From a checkpoint of a small transformer trained on Wikipedia.
Architecture: learned positions, tied embeddings.
Each number is 128 + 32 x the weight over its row's rms, rounded and kept within 0 to 255. Layers, rows and columns count from 0. Numbers have three digits each. The size before them is the row's rms in percent of the matrix's.

# layer 5 MLP down (transposed), 320x128, rms 0.196, rows 272-308, columns 0-127
092:093144141084118133168151133093129115145139170139130085093179123125192094169093132103106096042129115106147095147175104086128191183188171095128154122047119095136116097170152130121153131111109157083091118143150135114107122113121143135132115087130178118143122134094102092103171174190136204082099118116151092162139083096142096170117100136156122102145068064097078131063150159178113112159118
094:105175084112122142141162158117163085111139146152142150084143120135142117151134126130113106111140083175158152057149173110128124100145188137128143133140158129063106114134136131096068135142042139154092170140093128161076128126103058117140131161137095160083191097130157110195112147146192107131087111105138087171092091163115148152134226091128090134153097109211126065091157099134105101142123
096:114068129174149133105138163137166104100134166133141107121145095126126142171143122109123089086185143153165134171144141132128154109153182101118248136166142158123106131095109148114072179088078146141172143140125133149083107146112129107093150149110138188206109073102149174134127119157127177123143161153149185132118103221083124186157109134080124067091126162123095170149177114125177128127116
093:110112117121116092190129147123136136088129206157148164099133136206194131166083096161096132094170126100131113141085133124110163131144145084155095034132170121114071145134140110090067113104089141143150073123148144121123131139163097093112136094076138119140155163123139116124155122195087111108102069168108112101137072157192118162085067110148183139098118167155136145102160114103120107163055
094:116108125170117160140108134144108157092116106097136101146108166162138139075141114133172135108130220156146183148162088163101149149160127118140103135122135170157132106166033102121113138124130122127104062164142127146090074102142119136099128100116095114122074072132130092137054099172053119174103082120089193132111118043083108096161096096133176156129178177136150131180127121172085111113137
106:121164123120125196139175128158126173135141070125133159078165158104106130138112114168128141128193127087150127121140176134152110129109185182168147120133142166093179122099150109132110168147166137182126130112119176127104112158124135164093103085102111120147193210131171086144109171144159177077151123043199101118101116158120115090093165089152196054155140082136141132137103121087097095113133
107:184123120092105115137065152131093181095111170161098095135157094165160140072143084151065169047134116145124166135193092139120182166161102094120141149148155129138150113174168150079140112141139123122048144076114147157132096143143113112120165109058143087101165108176120177145124152142195095134122133101114105156117151149131066128186107072137131084120122097157197142077139136149136162150137
104:129132128200154141148103129162113148170106141080128171158068137151112183134119146049119120162173071082125161157104120099188127134169167118074149102122106104122160151133164110164091160114133082113122046156069098079228064140140150123118171117088183055153124122054122132158124148165094161141122173141162103106112111146107130111120151155134107095095147141109165117110120113137116118124161
097:148122136149119184122154171120159166187141156143156119089142144178086129118114139150182076071145172165087103130103092130170099123124121116126147127115165119093160100130161132107109149100155086118109143111173070145026118133099111145126134122139078115136201148127129097048109187194149125031132109116147105142104106185143143082054110148154138107117131100119118109093130096106150097161067
084:140166160128047168122177163117136105117087154154126094121098105129101148088119100133100130138102150166157157128171091166100150205147174130140098143159154147116138131168125097093083149151153121176143169040150121125137118202116074158162147093126142160172100125100162122153176129119215137114106174184102147087207126154120125130172077078134125134110178116144165149121150159167128117142186
103:148158117121108126136070166165133140116163136175130111128112092145175164121188126147134136110131157117143125112129133140110149122138094136102145090143060092099134051161104082122188113136166136153129135096176169077150109075147105202145143141126142143075104127053132211157143099163134165096101156155175132142118127111111084142104199193072158093118159061142145113080128181139092164161175
096:085196142109120082113100139145132110116168119098095163111099156106071114105156090160177101171119121140150172160150230143131099208147080127106105170111114130120109136118143113114078105137138132137128225070137124120151139129084121141045107110167141128104145156070122084161180158110148142101135077148095112152175149167181107155150121134119133102127081174120187143095160120127122068130162
101:121107095121113121170150174149177123161089144089092157104145129159125156173198114175112155156077103140169120145121127174143140144154136134120174120089173181087152080081104084114158115182099146125087125115125085083131092035134076109107138190135124115147117142159100158083138117146166166147042126108128136089075117144141168096069089121084155097120100128104080120073151142159096172122092
098:105083131163114119084081103190086082106072153068087132146117161132147090150109083107066106157135173142141143201079133104130083111144125144149172122168140083139155115112153148167132092108111065148192084171124137122133108125149117088073128085115149181125185114087158066133115076124142090097163116078131109150113133127137130188077108131125162127120128164152089099074180113092090119178139
093:140126108111139091149164145182114110109139107093090107090154134165108140136121120143046123044127151126131092115140116130145107104135093099040124123102098184123116122134116070115044187060105178115182122097076138139061129144198131105152190075154170143125141134160102167116124102119142125119107152138168168138107130084119091083100128172056137153170119147170165176125086138120126124107135
101:122131165071080118085127160026119094082151073156073115101073086118169139108141156143098099151130092126116113164124149091160119158177170117110149187185102136122136150154142142075091124144119142083089165173144138172121177186127174160137141139097109152137148107114154103095126146106094138072108181127133158168088096104103123070082141099092119129183136070075111117135133093145127116194105
089:143095120128042107136131116093155146127090195093092144203106137161104111088089126140154108112097185108105084071141158133155145102114200140085135137132097137141088168176154079088127052137096158141108096090071063117123147065110091116086070141087085124125110174047131110176185105127165109162122154100123126107119113153122163069143140135123132118135104147177114114133146146135158117114121
102:129149121134178156145115096120130093160089101062104124147165136217169113182078111154178150109169108179121126191085177194158135125080107149173128096147106110139167097124160119156156146132135151114178107102125133111123114098135155159181157105122159100108146137060111121158153166124102108065129136117206111150154149124142063123145094176136093082156165121165132108158090145201192125142127
095:117158124181172149114157133150082035140141090076132162108134135102140155153044071111101124190105117133147120169158132074166141173169137085097129127154187147118110134188152177103067193159149143117178155139158104067118107114116147147146135125146112125090177101131150148156142147130191112161114071187156061117110186119128109141132150064118099131143134128117133111095133097130108147156075
097:165102094143107147153141108100100187142171091111130125128132121152189178098094123170098135114123075169127161169168095121183115120137176151080154127143107195166111137126103122169075089120095140167154091140032100119143154123123194086061084119104105145184127126154158176153134181113121143156063176147151100089189169109112094134113119107129145107156109119129090098179102159082163116149105
097:131138141169111113142145115133123091090130105131109141092075135083120205196144127106079129189130199131144058125125162049165133104062128116133135181150130098163114086161100132161086097154116123187093129098164116102112136173127154171163167173113152134174071186137125171147159127103103130141211168105147137160128130096104106105089109105126118150133132108101128136107119088111157207148071
095:128127151091129089117142151111100114154115107153138175086191146060174131150122151142112164196126191110130150103116115129121128120136156111093128137150144126098065205136127134157130146118126137074102185111215139126105067128094122107118120122108152114117215171105110138143126092134126105083131074115167171066187124072105095140127074134139099178164145110137145124067163159170204160164148
098:171148106143166158183089099094143097132087168177102123173122081126106161085147102114113150125133152057133082130141083134126121208163187131107141100099099158142115140144128144130172105142113159094123108096108242138136098156093101088125090103114104142044146134098105131152065142134117099102129093107129123112104155155100126128102082187131159102153079129152100148131060093138186179132181
098:140160106108106114155124153149145123134129107064100156099116088154118111156165154184086147115112165156195199146174142085200119169186130164115137213146122161164069101152115095085075105093173121098126138133130145197170067139100143097151124108121123168125153141161175161134209118180099116103102111128122131125160111147147099094114069109109170122113145153090103138152128103064153132178134
103:190129129128206109131133152090181122091134111187122122126055093132168147166098144109112139125136164123101151127132102115162149161144120190162126137123104152108136084099142156152063164031147070138150121138148182112097117125141181130117070127175158143168156108082186127125122182135152123100133158169114094131136102152097147089178086168152147104133115153142132072146128144134155222199135
104:191089049131081117167167115114169141162078135145144138098151093100138183112139156125137119126207137067087181094133193194148072138088137162125146117112156149104163144105126162129129100120049142143153152144135134163097094134122156134088123128102083086151178111077122150148161107056141112147107149138170111151128154081123120095122124079167104151125110159158171154192141122156136167158194
096:132162135096166158136101148112096161171158167164094083153122103115110143140131135189147178161114076140121153082159111177164150132162144151119053143141118101149141171164147148128215118134181164112135107170134140114162112090064130123125143141134170109180167129116154091106106116200145128174185120158123161161110196205133171140143118146072219151096168132135164104122160144119126169101122
097:043102140165114158154121139165168137099159119135066131080089083131118178210109081142166084095116105138143137129196119068088155157156120133078160126173092169177129143107109073164117069114088073129163156162215091143151170078131128109125174119099100134183079143159116156124085093084120103121115154147164156124133139114153100143133075143087118095101123136104114119124092112113121144142114
101:089064096156057078186086066169091148174111176112137150132149095113098153094129088140115147127141171147118120078101108120142139086111161136147056118137116155072061115098107175086096057166140132128140125068148169102145173106135075125103085133128165077145081103101163114113173131096119121133158146124121122113097136114077130178092167152081156131086087114146165147091117132063139142126102
096:159100126103098211138131095113189213125116167138146118120111106146089161126130142130119186090205146160103100089094097175113061134104115144117148088119113108165141163127058139128168122108080090101109086169146094128148111098131141168113091124174088068147119130147130152210103051154082147126109103096156158110128135106105112124122131111154125179081110049115103107151114127134104158081164
106:137165185151091083103214113098132068128126120130096157118126116123129154158135094114066110121131150091169136184108126180154176143102129132116163133089115084169083146121146202097104074136074125104130132125122101109132042105104140136139028153106138123114080135131159150128163144063144108111195160112120150118113102082166092147112184118118140122181071105137120169156138139156141082076132
095:107142086125115123089148098185143127102134133152160158209114124134109136101142118115174107147081178152121065143096194143132148146093146168109110099157114181125148137141149201074152036124111162136162118105125085107054146135186132162193123159180175174161075122180146136154148118132082111142110133125108132147081132099088152123116130179138117083147089089107171134142088067117125087092112
102:106089152100140112097109111134158143124219145094186189083107119142105115165130083113086116131166102133153130160082110153158108107125150117108114081084159126101092171174109129184179114060132149182097144163164169102162107112153069106109096093096162076150087127139103098053102134138141171123082198102110139096115127158161099123163148078076151135136118093165125165112113135124090118106058
100:115060154131097133112138105132095160132195119166159130081134137099152140102103136145096135109138168151071107140106093146118167076097111092099109104115083104109169121126134150158122089128119166143105147109127124087052123156096191159173127132105150128140114151089051147113120132116189088100071121108133123155084125162097158134119210112222171091122125056136094143096086117126178102104053
099:119137141128124070154126134177102135138080124124168131135134128135124200142143114129136185048112153178111143161107092107148071109134209136077122164176105190118148063107100163104146159057088080156134112131076164163083115111189135170115148127178123074157150110140102150164084108126132104140100074146110127172138143085090128112177161187101124097089113108158108172138148137100144113088083
097:095099140110120019094063133170160141134150100110130166127148121072163125145102138158157099130141086107119110145136094133120161129188129142118070136118087150131100138154123099177086215093140118067119193125156138114167104152140169074121133165176126149125163113102193099126095159129106115157107124096086135139138162102136092189186100115101183085099172122064132177161126132124180160136123
097:157104123109067118151169113147078112160086137162164130114210083106134139126094076054180100170149198090159175138107120149123069151136179147147135155141116164107128137106095144081073123167067154140130135119112177127143108206138051141135121164160162109122120072080152139093058161147144118142097132113152106159171104199138174151125119143133113135147114115166179135124117152085145136116130
# layer 5 MLP gate, 320x128, rms 0.287, rows 273-308, columns 0-127
091:153114101128086137112124119139105094104141154110086135126157144095117130109128113196180092127142135145126151103151018150159191111118136163126111124176103133143133119062087118113159148148156127127099115124138067101108164116182097102128158119168137102124139124130156164188125199116094084141094163162133118132154104103135147119033129153160189099247120082154111143093090138114064135099141
092:123117085115158098113095134133128129122078125095117134123127170073090110124148124124227130126132078108201119138134110091098100114103066147171070076101183161101088132156128074081144093098148100147099118142138177119160085121176150165152151135146157158088154184127084134172109142091128142160144141180163178129109161124139138142112142058106117042106066149145160144175125112126140112123201
103:078141105244096093134110146178105130138106096111126076112153133057149138105110084047143101137112100133120119106158153134135126193122146112128133121119095189117089132087143069108083123118135176202129125174119143100118172166187181128140148101116166143158141082164132178127111133081080118204153136116085130124153118147075128107104144130095176113091122062103085107146171114132136127137134
095:122173103148158174107112172139120148099172160132144178114088150132190132068198115121143106118019093109113121144146191112121162070112128143052133150136113131151110156137154097138076165137162201126138122183143080141100022142143110103137084159202142120116105133113129154124124086132123180118114141163159114149160126110157155129148147149154094076167080135146155111111108145115135170109115
106:140149143121163071174066092101149123143076197076103121073096150146088168167121169077203144150224116115165105138082062125114123091104109127144154144106130164075068072118076140165154109080111105155085136157108090095141128160110119103128127167105156124144183121150139126145115122172096125114161100118151115122124079173132118132156130159163125125133119160076092123175178176130088102108107
101:162127135097126108144121103185143144191172143069095098155114154097110158152139158087132131156156165105118125141123096120079148113140132096115132073133136105144175119114177065121135176171123112100142125173071134149107098098122186099161115089120097086128112155161121154157152081115150177060142136134102144114111117126151123083158192095079112185116048118195149192074135180183159080088138
102:117101066130126148159120090139107116108133176122143175091075108126106160143138110039071132122135177117173136113085071131120114104134130097117133188133147128117155095119121110132163116154177174149130144203090109136107159140131110142121182156172155092130198173104094179124116087154132165148132126124149112133074119131157194069124086128113135059138128201160075117104175141083066071145127
093:123125106149145098104129147105191162110146171138163106066169119156134063155146186140084152080121130218098119112140117076123139154168122142144096124121154114101151138139160091125170148136100141071121191095130077176121054188156168130108151159100122147108121037139117101133101122158104130093177094106156122139133140092134082043115151174148179148125168103156178113153117131087110119099158
086:094125113133101106090151126166150064152145081155127129139092162171146166151180071153110103082122124147139120124130122086188078138113184153169182191124105126134112116147148119131116053114115141088128075173072187160162172103124128120140130151145148113112138070141143166130113140165100155152163144098164105138081024149113072076076107139110124163134117117163055124149118114104065153129101
100:132120098121160091169138131127133107075133155175138104160124090082095127166129110135149105139131115154160159191175094156134121135150094150067165110123111158069119131180141118113125101143150151175107177198123081076102107178132105141161067144109116097206186104115132133187115121165131121125103117131183087173031026136174102136154078131138102152120121119114148161108139100130131099085135
102:176113088122122075148135172131113103108099117126034132110130114109088172062129188177136151110116130122101093123124154094128140100134140226112090120125147152161124148127119088147075136101133078106148150106190072156197123177193152141147127128117134167088103169164106171168099099187089132202141118114134130125151115149142164105118173141149157152119079139082135136186121091180093162140132
093:137175134106147111075142108130143147119091123064154132193194060107149174141115081130160102121142144116123119118131123183109130150136160149159089187118072120131109066076148096188156168077084084130116094197090165159153128151095167053171110094095149175145137122114136094134134111124109117143103158216143142071142078109121153113177169109140096161102120078145119151123110120121167108133101
097:088152202100119097103130069168145140099140192122150156129173143128072125140168095131078143127115162113182143117130122148082145173105101145130179120127141077143163124112185131134136089121135126171126133123124170118161055085162023131080136082080154161101052129133140088147153174177141194082121105163169103158096147115123140132127097135126130152068141117127155105137192140130174116157108
097:072061147160169095147178141146096133172089092170118129149086084089128136094082093181130177154117138132112119089167080099127130083112172096186097165138121096126091126072123119106149123126097132179130083140138165124135196138115141152098089084051084095116166127146107148102061149155110214162115116125134168150132082171154079127087100148101094145102071149150113123084144110155119129105122
102:074098129096185143131136157128124138133135101114096117087141108175139187154067068129125199128188104087150054151064144146156124131136170128150173124128162090091176131092103114171092174120132140142146133202125106160085109134123182148138158148176099144100206124097115168098082122158161164137145126103103144116100132124117175152117132074118091157173057126068140156097140133109103170092105
096:082114113198159169143118114137199160127115159126176089099157123132107178154173150110127155117108114163134045135124180115115098130119117060132092106118128077107116173117102158164162088123101163194104117131133095164128123162152134149152098167161115182122151047145137105117098052077101156191111137064089118121144104129129075107142104110112136130103073104070171147151119169137085116080119
090:102116160150187113089128081203071158099105105123068192144208064131070134092131125120133194071100132109137130053151106107115119179167169099157084137133140203097108145092111143134127182132112133169166179110085166103159186083133142149095099071112125127129115146154076104106120112126098130106136125117119126129076092159161090128110135126127136140151136113108154143143137134137087183173095
089:158139105131136172134117123134088103102120153142142105161117136127128133096163106116101114100125121070061158108187119085123060102109150104126130139126180138121127145145145097126118127148149124132217095142128148125113137134175131142123114044119044097107051119132097165175118077133143193198081069130187098162129136135115104126095148160166194140109145117185115109155074185153104101118198
104:167157057189095177101148104132120140120114112093131093078046099120139186112180100139115143151119142098102108165128083141137129145172156094187159129165113147118184096097111130161161131096120138111077116191109118168131098142100169134148180082164175121134090123101146149081164108160131132086106182125130137111142114168154044220155141108142148172124122117114105146069143072137127127080123
095:109147095129171096130150075138060136133157113095197127146085132124103147130096197135145110149163129092100081104127163133127088126157142087175129118106168157095143098108143060097104124100145127184149168152088110101150091151143070124090143135080116106130042122173226086160123176126155108096125136194145139121183112131167127105075101134156129142103105137111160136081103124143067186166111
101:178166153108160188135129183127146063157151148072087117128128094142076109142097093130158124168136122117087136121182123125114093078101089120131155177111134181045117222134120144187097119098100132139115146111168141104143055139154124148121110103147125064137155183098127185186106115112118125127134116161124146154164127106183123107141163129107211162099131166157141125140188116142126087093079
096:123098187176079110085139170112152158120141138080118067140129144081114130112102154080134195131212146161103140106115142091176168064137091101140127134123170156040140078180175113158153166128162129142093114099120125147186139080146117144160132107075142117109160110161166161130145126152117084080107115132128149183136123150127134100138130161121114099094112109199122083131184088110105127199180
093:137157166127084163091100143193110107104101073106107107103172090133086127128178183092126164135144160143152127106149150145156173081148132140089115172108112162124161090157124108137142104074133111106143109210126072162186103124163112091147125154149159139216128098118186092173142127146195106121094107205116144089126142118125154098104100122117159123066084155127067114104098145072144118172083
105:152119126094190144167131114130130155193146079109156110083088127129096109067190135143080086112088120135143108195187106146174127118119129119112121140139161125143189134141138085109125128087155101111176128139181159098118167097098128094117107101065177113226140160113133106177164118166135062132149120113148103059115099158087148147167114073075067127129096126136149151135153091151091136086092
096:118107144098132138173178126102132117122111162097132114124204191105140148125163142084114095155133124150145122223109083108118111100117144160144127136099134123125060188111119092137105197128052125068102139170127131125093173108146085143065135120141112148108176111053149117122163151156102188111114204119152139129094173102175147143188114076112145125151126074135099126126168099120094095144063
089:213140114152145147171164098113168113114116123112192106136148156121130122135091166143136152064141184133166104165107087133142097152130072110101074140110141143220092135144179189132163134074118135099138091132141125097166178154129132156065095109083147122189164162147104135094108154112075137088149164122170111130074120135099103192117108174111102125114143097127165056106162090132176131082109
095:128155188133114139136110161150050125113131139122111165129101105108053121145120116137086126175118160098201102115146119101147157096121132182169125147102169084146153119170225140115141110090165048131085148154072080162150115131102158102142114066136177159127113108146134108149092168165154171094098127079121202139112114161104113141100136114130093123140126153183142197138101081162072097153135
107:131131156154164163092149147161146104103134145136111184078170054097054147174139158149151144084128147147106162128116115067149112108115142133164086150102117095087183099131163131134156126125158137070134122161166115154106095160197127099149176189172125122054134139174070149103093086063164089099148129149125098117095096106124152156171102115091102161130130137180180116161175078146094155130082
096:123115156125128152154101092132133139132139175150154168109115191097140148129121094074151127099047104140124128189110127119120125077148095202129109125148126136148130162090148074074092138151164140137139124159104130129115141180101132105078104139149255145126131152164132079126060099193111156124173105100062112192123132127125157140123120142128099104116135114142108142126127170122118124092174
094:136146084117135057106120131128071174104129151179120199115113145080164073148181132132102164123127119140079151145146144087126123111092110108081186129107149133182104152092132151138132169148106054129114149100162142092143156149130166128125128100096167109123147155158137012100176164111152102112106167156132182193131122153133110174055089111160152169121091091155158142113106195106121109109148
090:128136091163090133153122098131127130131104130088142189099059106148110112133108117102129151121126108112137096122019214014119118111091111114164157145119142163083143142110130085108131138095117111162143196184063128152109132122184143117136086145152115095171088156072144129120080114127117160190100152136134167142102113104109065120085088128141146115148194157150153140157075158112147120097122
101:163151129140114116119148154129126173124057092158079111147122121130126186124152117147118131124098146149130185093160182076142176114120116122152116163138114060079120068120129137148114190093153066171168122084145139137163106164214109138162139064093107127085100076154127138106169101147169161132126182161176171094147150107129064126134128100096107177069177140116127127132103145084146177072169
102:098153113091112146169107126120109119153174136131199096147175173108125072046156101109131105166095097148134179125160056141168108138113191180138088129165146144154056121122153121159126133091143035133164164122141086161159089128142150133100149129119189128117147084118173164133111112124142114107104133114078160065172087113115110135062093133162082097136071138176112110145133123148148152073150
104:187093106152146114145089073162066165142140133125176071089154143108135094119126241083048108081074135087107128137154144094128107081143115070090115156123133088131085093085142130136100109121122110126133178140137186057126113121153095094160152119068166160125166201069126135138196128143155118142099089152142132122085104192129157150113137115138119112128156149128132146111114159127134155097118
092:129171114105178142165112116130116114103122158138159134142065054076169116170129161170095130096116085020151133156113119113122154132083180128086158130133115136110165151081158136107115145133135175156186130121102120149155129155151059119134082107120164064077126190156142131147081052183143153088142121141131145142105126094182130068146108140079078116155141182127150155134148119101130131071166
103:096189099111149145167150092099129122083106181122057125129157117140136127126126105136094111142121129119146112133149088130106159102143148148151152074124075174131121130121136132180135061148136133118157123153059193087153095146154199052167112083174167079128126145185122133145068174154065097079070118173129072119184121130056134162108171123138111132155092121146087151111119164166091114119147
# layer 5 MLP up, 320x128, rms 0.261, rows 273-308, columns 0-127
089:133092162066162150097130089068141166140073122112076130138097129155140200161046132126115126122114112141119114150143096111128112111154130134086074097116116134094129081129114160123142154124163129138164167143168138115127095144160164150074093107187059137116071135139156147120090128133104131070136119095197145083069126087146180112203137130142168190117182094064162123127060147126086145141120
094:149137128107125116148088122163098119139151106124138078101163128139138150048116104117030149191144138097101101117114144130191109132099144083197103176162156128120144140103112182127089049110127131147185136060154089099165094117109127140103197087121153141118172118069132067107105165163166167172091128164168126160111106075138105138138192134116186161163106112118112147138120133119148172157143
103:174158110137073147139127044119126111137146107123104130060112120150114155176084163153119165185098113157063142072147096077115156111091191159113104107132223099144142127141135149153096133121133147135136154101102113105071080142159131119139125142147165077156133124136097158109176185140152091126033133086113146157157133133178144188117100108121092095111172131154124155152088117153081077079152
102:112139112066127119140128133140183102120123193168112104103056139107104117144135095110110111141106102161108167127140164145055139113098115203169138101103108107099114143172124080143100083144087108142102152102122095177102128150186131131150133114166128137130126139078128175137133144104150149114212127140159164141117174126207117116157137085064125115114084172161191226142160116130128107055079
094:085170095099134124137124117139107177081136117121127071120186129161128090137104080147153184121135139128162125116109144181166088135141141160128069125092112152113129100086034123168155121208077177159165174144096143098169051122146109089121063131127121112078153123161149091162162133160122144150123086113119153143151124091197101147129141126133094095115141078025104141108097135151170136106144
103:142035115121136129119067084144089150103158105122155129113141142148136129158110157146119166112128110101137218108139119106147161159153083090140099138123192112077229158120148183194161177122139123117101131147108143163150072114152099094119108104109101171099095108113142109103182148135186127161196112125132114143183187117103141124117058144185094073090167099148148087126125137142104150123112
099:126107161120072147054174160089073077180083115178128161105189088128187100164107178169134122134120183124068128103173177101079166164125107145135133157129166140106103175091105094138120133144077202116127067120187102086118074130140105125135117128151146158101137105157128149149119138131153108134143137170147059150099178135153083161143074100146155155097119148129106133158135178113167155108092
100:105115068093150159047190181082166137138096064158157147129155128182149159194097078111123073126144144137136143115111114086137104144149149092154147104116070135131105158077124187152085169142119176137121144104179128133140090147133133127097093086160093140106121048130159164095121168169168134113209183150136110109115176136103104133137141063149116158085145111087160119169120099100122133101149
090:198106090146084092076119077068183211154156083153192118079130169132100144097144136121121125105159113136111095113104162107163208157094150098123197169106156130213117102097077103132146121109151180092080167135112139114140088130139116086120160149191083136116163151129134126105101134164072130160152100137127104109089129097135127127113134156121136211152117098102114107115147135129083086120147
100:123140128144153130049157150163147091099164038131132148080147111087099177112122139057155143144142135093114102164120105082138104144121116141116066101165129098132106178206112180093180148114193099094136133178145154137167088168070123103139140160145077118175132136117069122175115172131095162137104125127087091164124155148125099171152087088131158137110152165123060135182142103105139113141174
098:128125163199170122087083127115125092178129111137092123161056078157089134157115146123080087092135106127120144125161124034123114170175114124116147143123163147066157179153145105101165154055130158078172151114162117164158147105169134109130112082124149145068104148089164188159152127145172126113144099097177044124105102125103098162127158077137153108118175114171119131146108065104134104108125
101:143130108151084091122090109085129137102113117121107101115109184117134082118168095144102094114135152126133155173092103130193107131087086125111146211131150132103174091131077188136138153141159142087114087148134089112094163130066092099185124160139235088086174128095090169100141066134119143128120133132150165161092129099145148111099113126126150129173127152106169166200214082111139157149150
099:112109106122125046129119094171167129116140094139134186161131148096125118144126132168148145084143062117104123156185101112095111114127137153083120117114104190127114072129145095134048094113190110092117115174107123159137199113101125139091118074113162129159120156142159160168175166095122119122129110106172161118095079142081153098143100166134156088162147100129171113072093116118225153051089
084:102100093110135100097128136118130108134137150150181105163151085089132113120122075122154124159163118125108115160137113090120119168093137120142092102154142111164128078097163055156167167141106222184068192149130152108103111147086184117118112150099142163145089088139124145155138129088118079119114083053124157126111156118147146225184059113151126162145116103099123155173158084098176099154070
100:107109100100080155073222171130143145155056107134096119111130081138095112148127096121105133144149111104148140122145094090216152118113116075139178119090177108175175133113149166109119128141151162177107052146162086140086105179122139138188096136085153083124122148116073117116123132122150105167092058184144110173085101154160156163133076137138097078113099135139159173129091077134133141130122
094:154159137123166100162092135207146101156147140107170150136131123148101150167122089092139130129178128151107107107221112017122096168137121128115081133127112125203103143125104064170153097123085088047121136095094111114108109153104140159168128135115147129157127118193125080163176105105095132181128102084125123158149112131123178132104145139056084137155101138089175143150162117152148176131083
105:107090173145120118117072178127095134174135151139166083125091137150134126103128123130182192145152110082190186127082146151167145161120096158085135057134113144174137075231111133132115140089087152087153108151160165150156156131105115152157102144130111169150134089099062071073128170081078118108140151133131095132137120118153121109167138125118140182093099134161226144182112117122109122125114
090:202098198157110118123081168110059096142120114115172148081149122111122135089090114171127133109132098142128101112138104139185088111129122119104124134123123133151154134139186142124107107111124097157156110074095121127140093141132154130201171041116147107096123045164135130126142107137113110165135128138123083160171133204086205125030100136153166192180108161178133172103139134147114138116122
102:178167186111155100074130120131146083161090094100115188095144114083125161173130127068115156105157100124128169129154152134094111170155173169124155165138202083185147100145142093181111190139143160113158103130185196107139093051118154112121134165128180144178111103143084112106120134084163122119107147131103096183110169158135049099119111127127160113167158125098125110116095090121073107106127
090:112092120098144127154096137130150138138122163090144130104148102103106066111100132131155138137197127088088180062153173127091076119109178099135095114156099115179134170167122149118162154141159110111137151088148169146119120163150088196165136120120165118100111108139124103142124127073127085116115097173171112134168115143134111171221138144171172076083108094147104093138039132186127170190198
100:091123085094131077150148082138153131090154132128125118165121135156116172151168119188080157166082127153120104114101139130104123174176118169081079126091156078180110093113143142098184067096053135128127038164110146110151173174149135183148164129112139158122143109166120104083111064125109069145133078123101104129123137086100167132115101155141142149127134102099163184097135096058175133137075
096:113155177117133142143101218147154175142143098141121177138158148126170086104135126150181126157143099168126130111064177168135130087118060138118085122111098061155088151138130176101118145101121108193174134097127070046100141156161128185156145140070162081147144149114137130131062095162149163100125166150113120104114130090067157132173191110146112114115119076122124131070124141150144076131110
093:136151151129185207146137115145120077110114091144145127181168129152074101091077102169107137134134115114094144163111145169109131121046061109165099146074156117106132130121143123156131112089147111139138131145091118162128127099056205110117091155141121094134096059101143082098179067116101156107103110049134200107124116101160094169116148105133113128067131188117148103102140110120084163120079
104:128145117146093131074095093067152132120155105147143146046115100085139138153149154204196125143148143152101152148070163134105110149083092178150115221226112103110207131169173142119162144127112140134104148078144124103115082149157165127134106132082148067126160118110135105114164109128140104098135115110125163097090126083073154142177134116099120121128127169096129207151138154099116106155097
100:117104096169153100109057152172161119092187095113061152121094112085169100173130163203110138148117099136108145140111123108114188119185139143158121135146062060162115079105137123135144094138142167137097131078147150159083135083168140159116164172147111122140111102116145081098125094053151169101113135139086170117145155035167101152068096136115119135131125152064095108157147079126144131117136
087:132122092154193112064121129105116132142096113149189158131114121133105146139124169145150186190154181150120078095102122104138106096114099106133102114074117054162159164179148142167170136121148131044095138130141147077189127151144182102097111161087149143116222114137158104115095143138150108090158167111106106087117146140136112143039091106174125172140076077151126088099115129151106163116148
100:137122156182125069120104159174132138051066126075191130182120124171097085120122119152129103111094099115128143111120112051128128124124101132105116150116146129163120177171201095172189134123118120140160117169085157132148106158136169174163128108155117137131130095128066161109170176151118123134139117129142115123112134201127172148133155148040126076150171189184145116172074119136140133114062
105:175095103098106120132136097157167151143115091126148132134149084108149160098124138135062116089095176157106169157129082134136116203122168167155067200125144132117113151110067149116132104090105131102129161163128075127107120104028138110121130093179121134101093053138113141134117139153058174136136112099165173166138089140147129151157159171150116142131119101157146124188142140013132169151116
095:157126127090115112169141169112156104132135143141096095134147097123099146079153145098109130209150129136140142176151133122108184148134077164128033141082183205150174143067153148193122184160112148136122129136102102125131026133119098088162127186129116134149169173128135094133113161149182100172105081153111133135136124132190151108149155096141111110112059118139092126113141129161165102064101
098:142118149060130164122079159133150106127073101134089128130103150132198178121067095078143161171145057132068113192179118083134134097131072149100156155127173078109116102141098100132151162158117164087089116090111115135184136146072127109149177089082139117127163136099148152158116121086149168112145171178163113166036129157131128144144102137128170098141160142177065148126139128089127118155122
089:119123110140145124101153152176175084097104132145170085131145136096140090188077121088111100086168113119109156139126142133147131109132117124144074138110055167116120138154137193159115146157143129137122093123071064155191145168096130110107178170123115161157165147121144190144105105136186115088178113089104140171099040133142145119138169162098091183147154111094087193147100071153177111097072
097:122102200166122081152119108144172107116101206118102152086123118123176144122096146129122131142119079063106116118139165077071116187160164154129114080179118120141121121100110104116081145143058137134134055180064179088085107089164153132101155143140118190101128147131123160152091082097109165160078124090132151155082192128091104127120079137093124113141158123092159165121194144147109127167141
105:101165126108115132126076071145124111130116098179175124128133083111165159131196095129157099147145165137094133132077132184166144189152134096118151108145139137142170127117099158134127118069150094105065060115177125139173143127115132128102109168110126156087130073158207113117141108123077089164134162132132171055172138060149119138148033111113108161153123125139126121171176132058101136142074
101:088150145147105109108106117193155096103150128112180082178134124107172146096126117060135163128070092150087152123072084120189143146149152130129227094097133130141115050123111134165124142118111114130109086151091129106134105137086157092144115151118130053170163059123121106173067155147127159153101089106091162132193177133124143138111129115122093160135084106098116149137168129054140082177114
093:132071182106116160139143149111155111106139093118081124099093165150097135122138195121119168078107122153132096121130164100121161149125087155128135126084105177098113133131154095125101125090091125080187094197220126062142097158144174138123065122127151102134108085145168117119066143066121075165083179100143106106144100122109142111076115092056137136083087123097147183115161128148169134077153
100:157138070111122064119102134071055115149160077121138149088129110133065173151144172083096127124116134183126143089125157088104120141105104124105159089089155129152163114111124092087196145145116116145103126169117104135138083100117173173113067091088109130165142144098152132165163141132143049138117105141136135114124105150133131088159039171161067163132181174204111131149138153154113174122185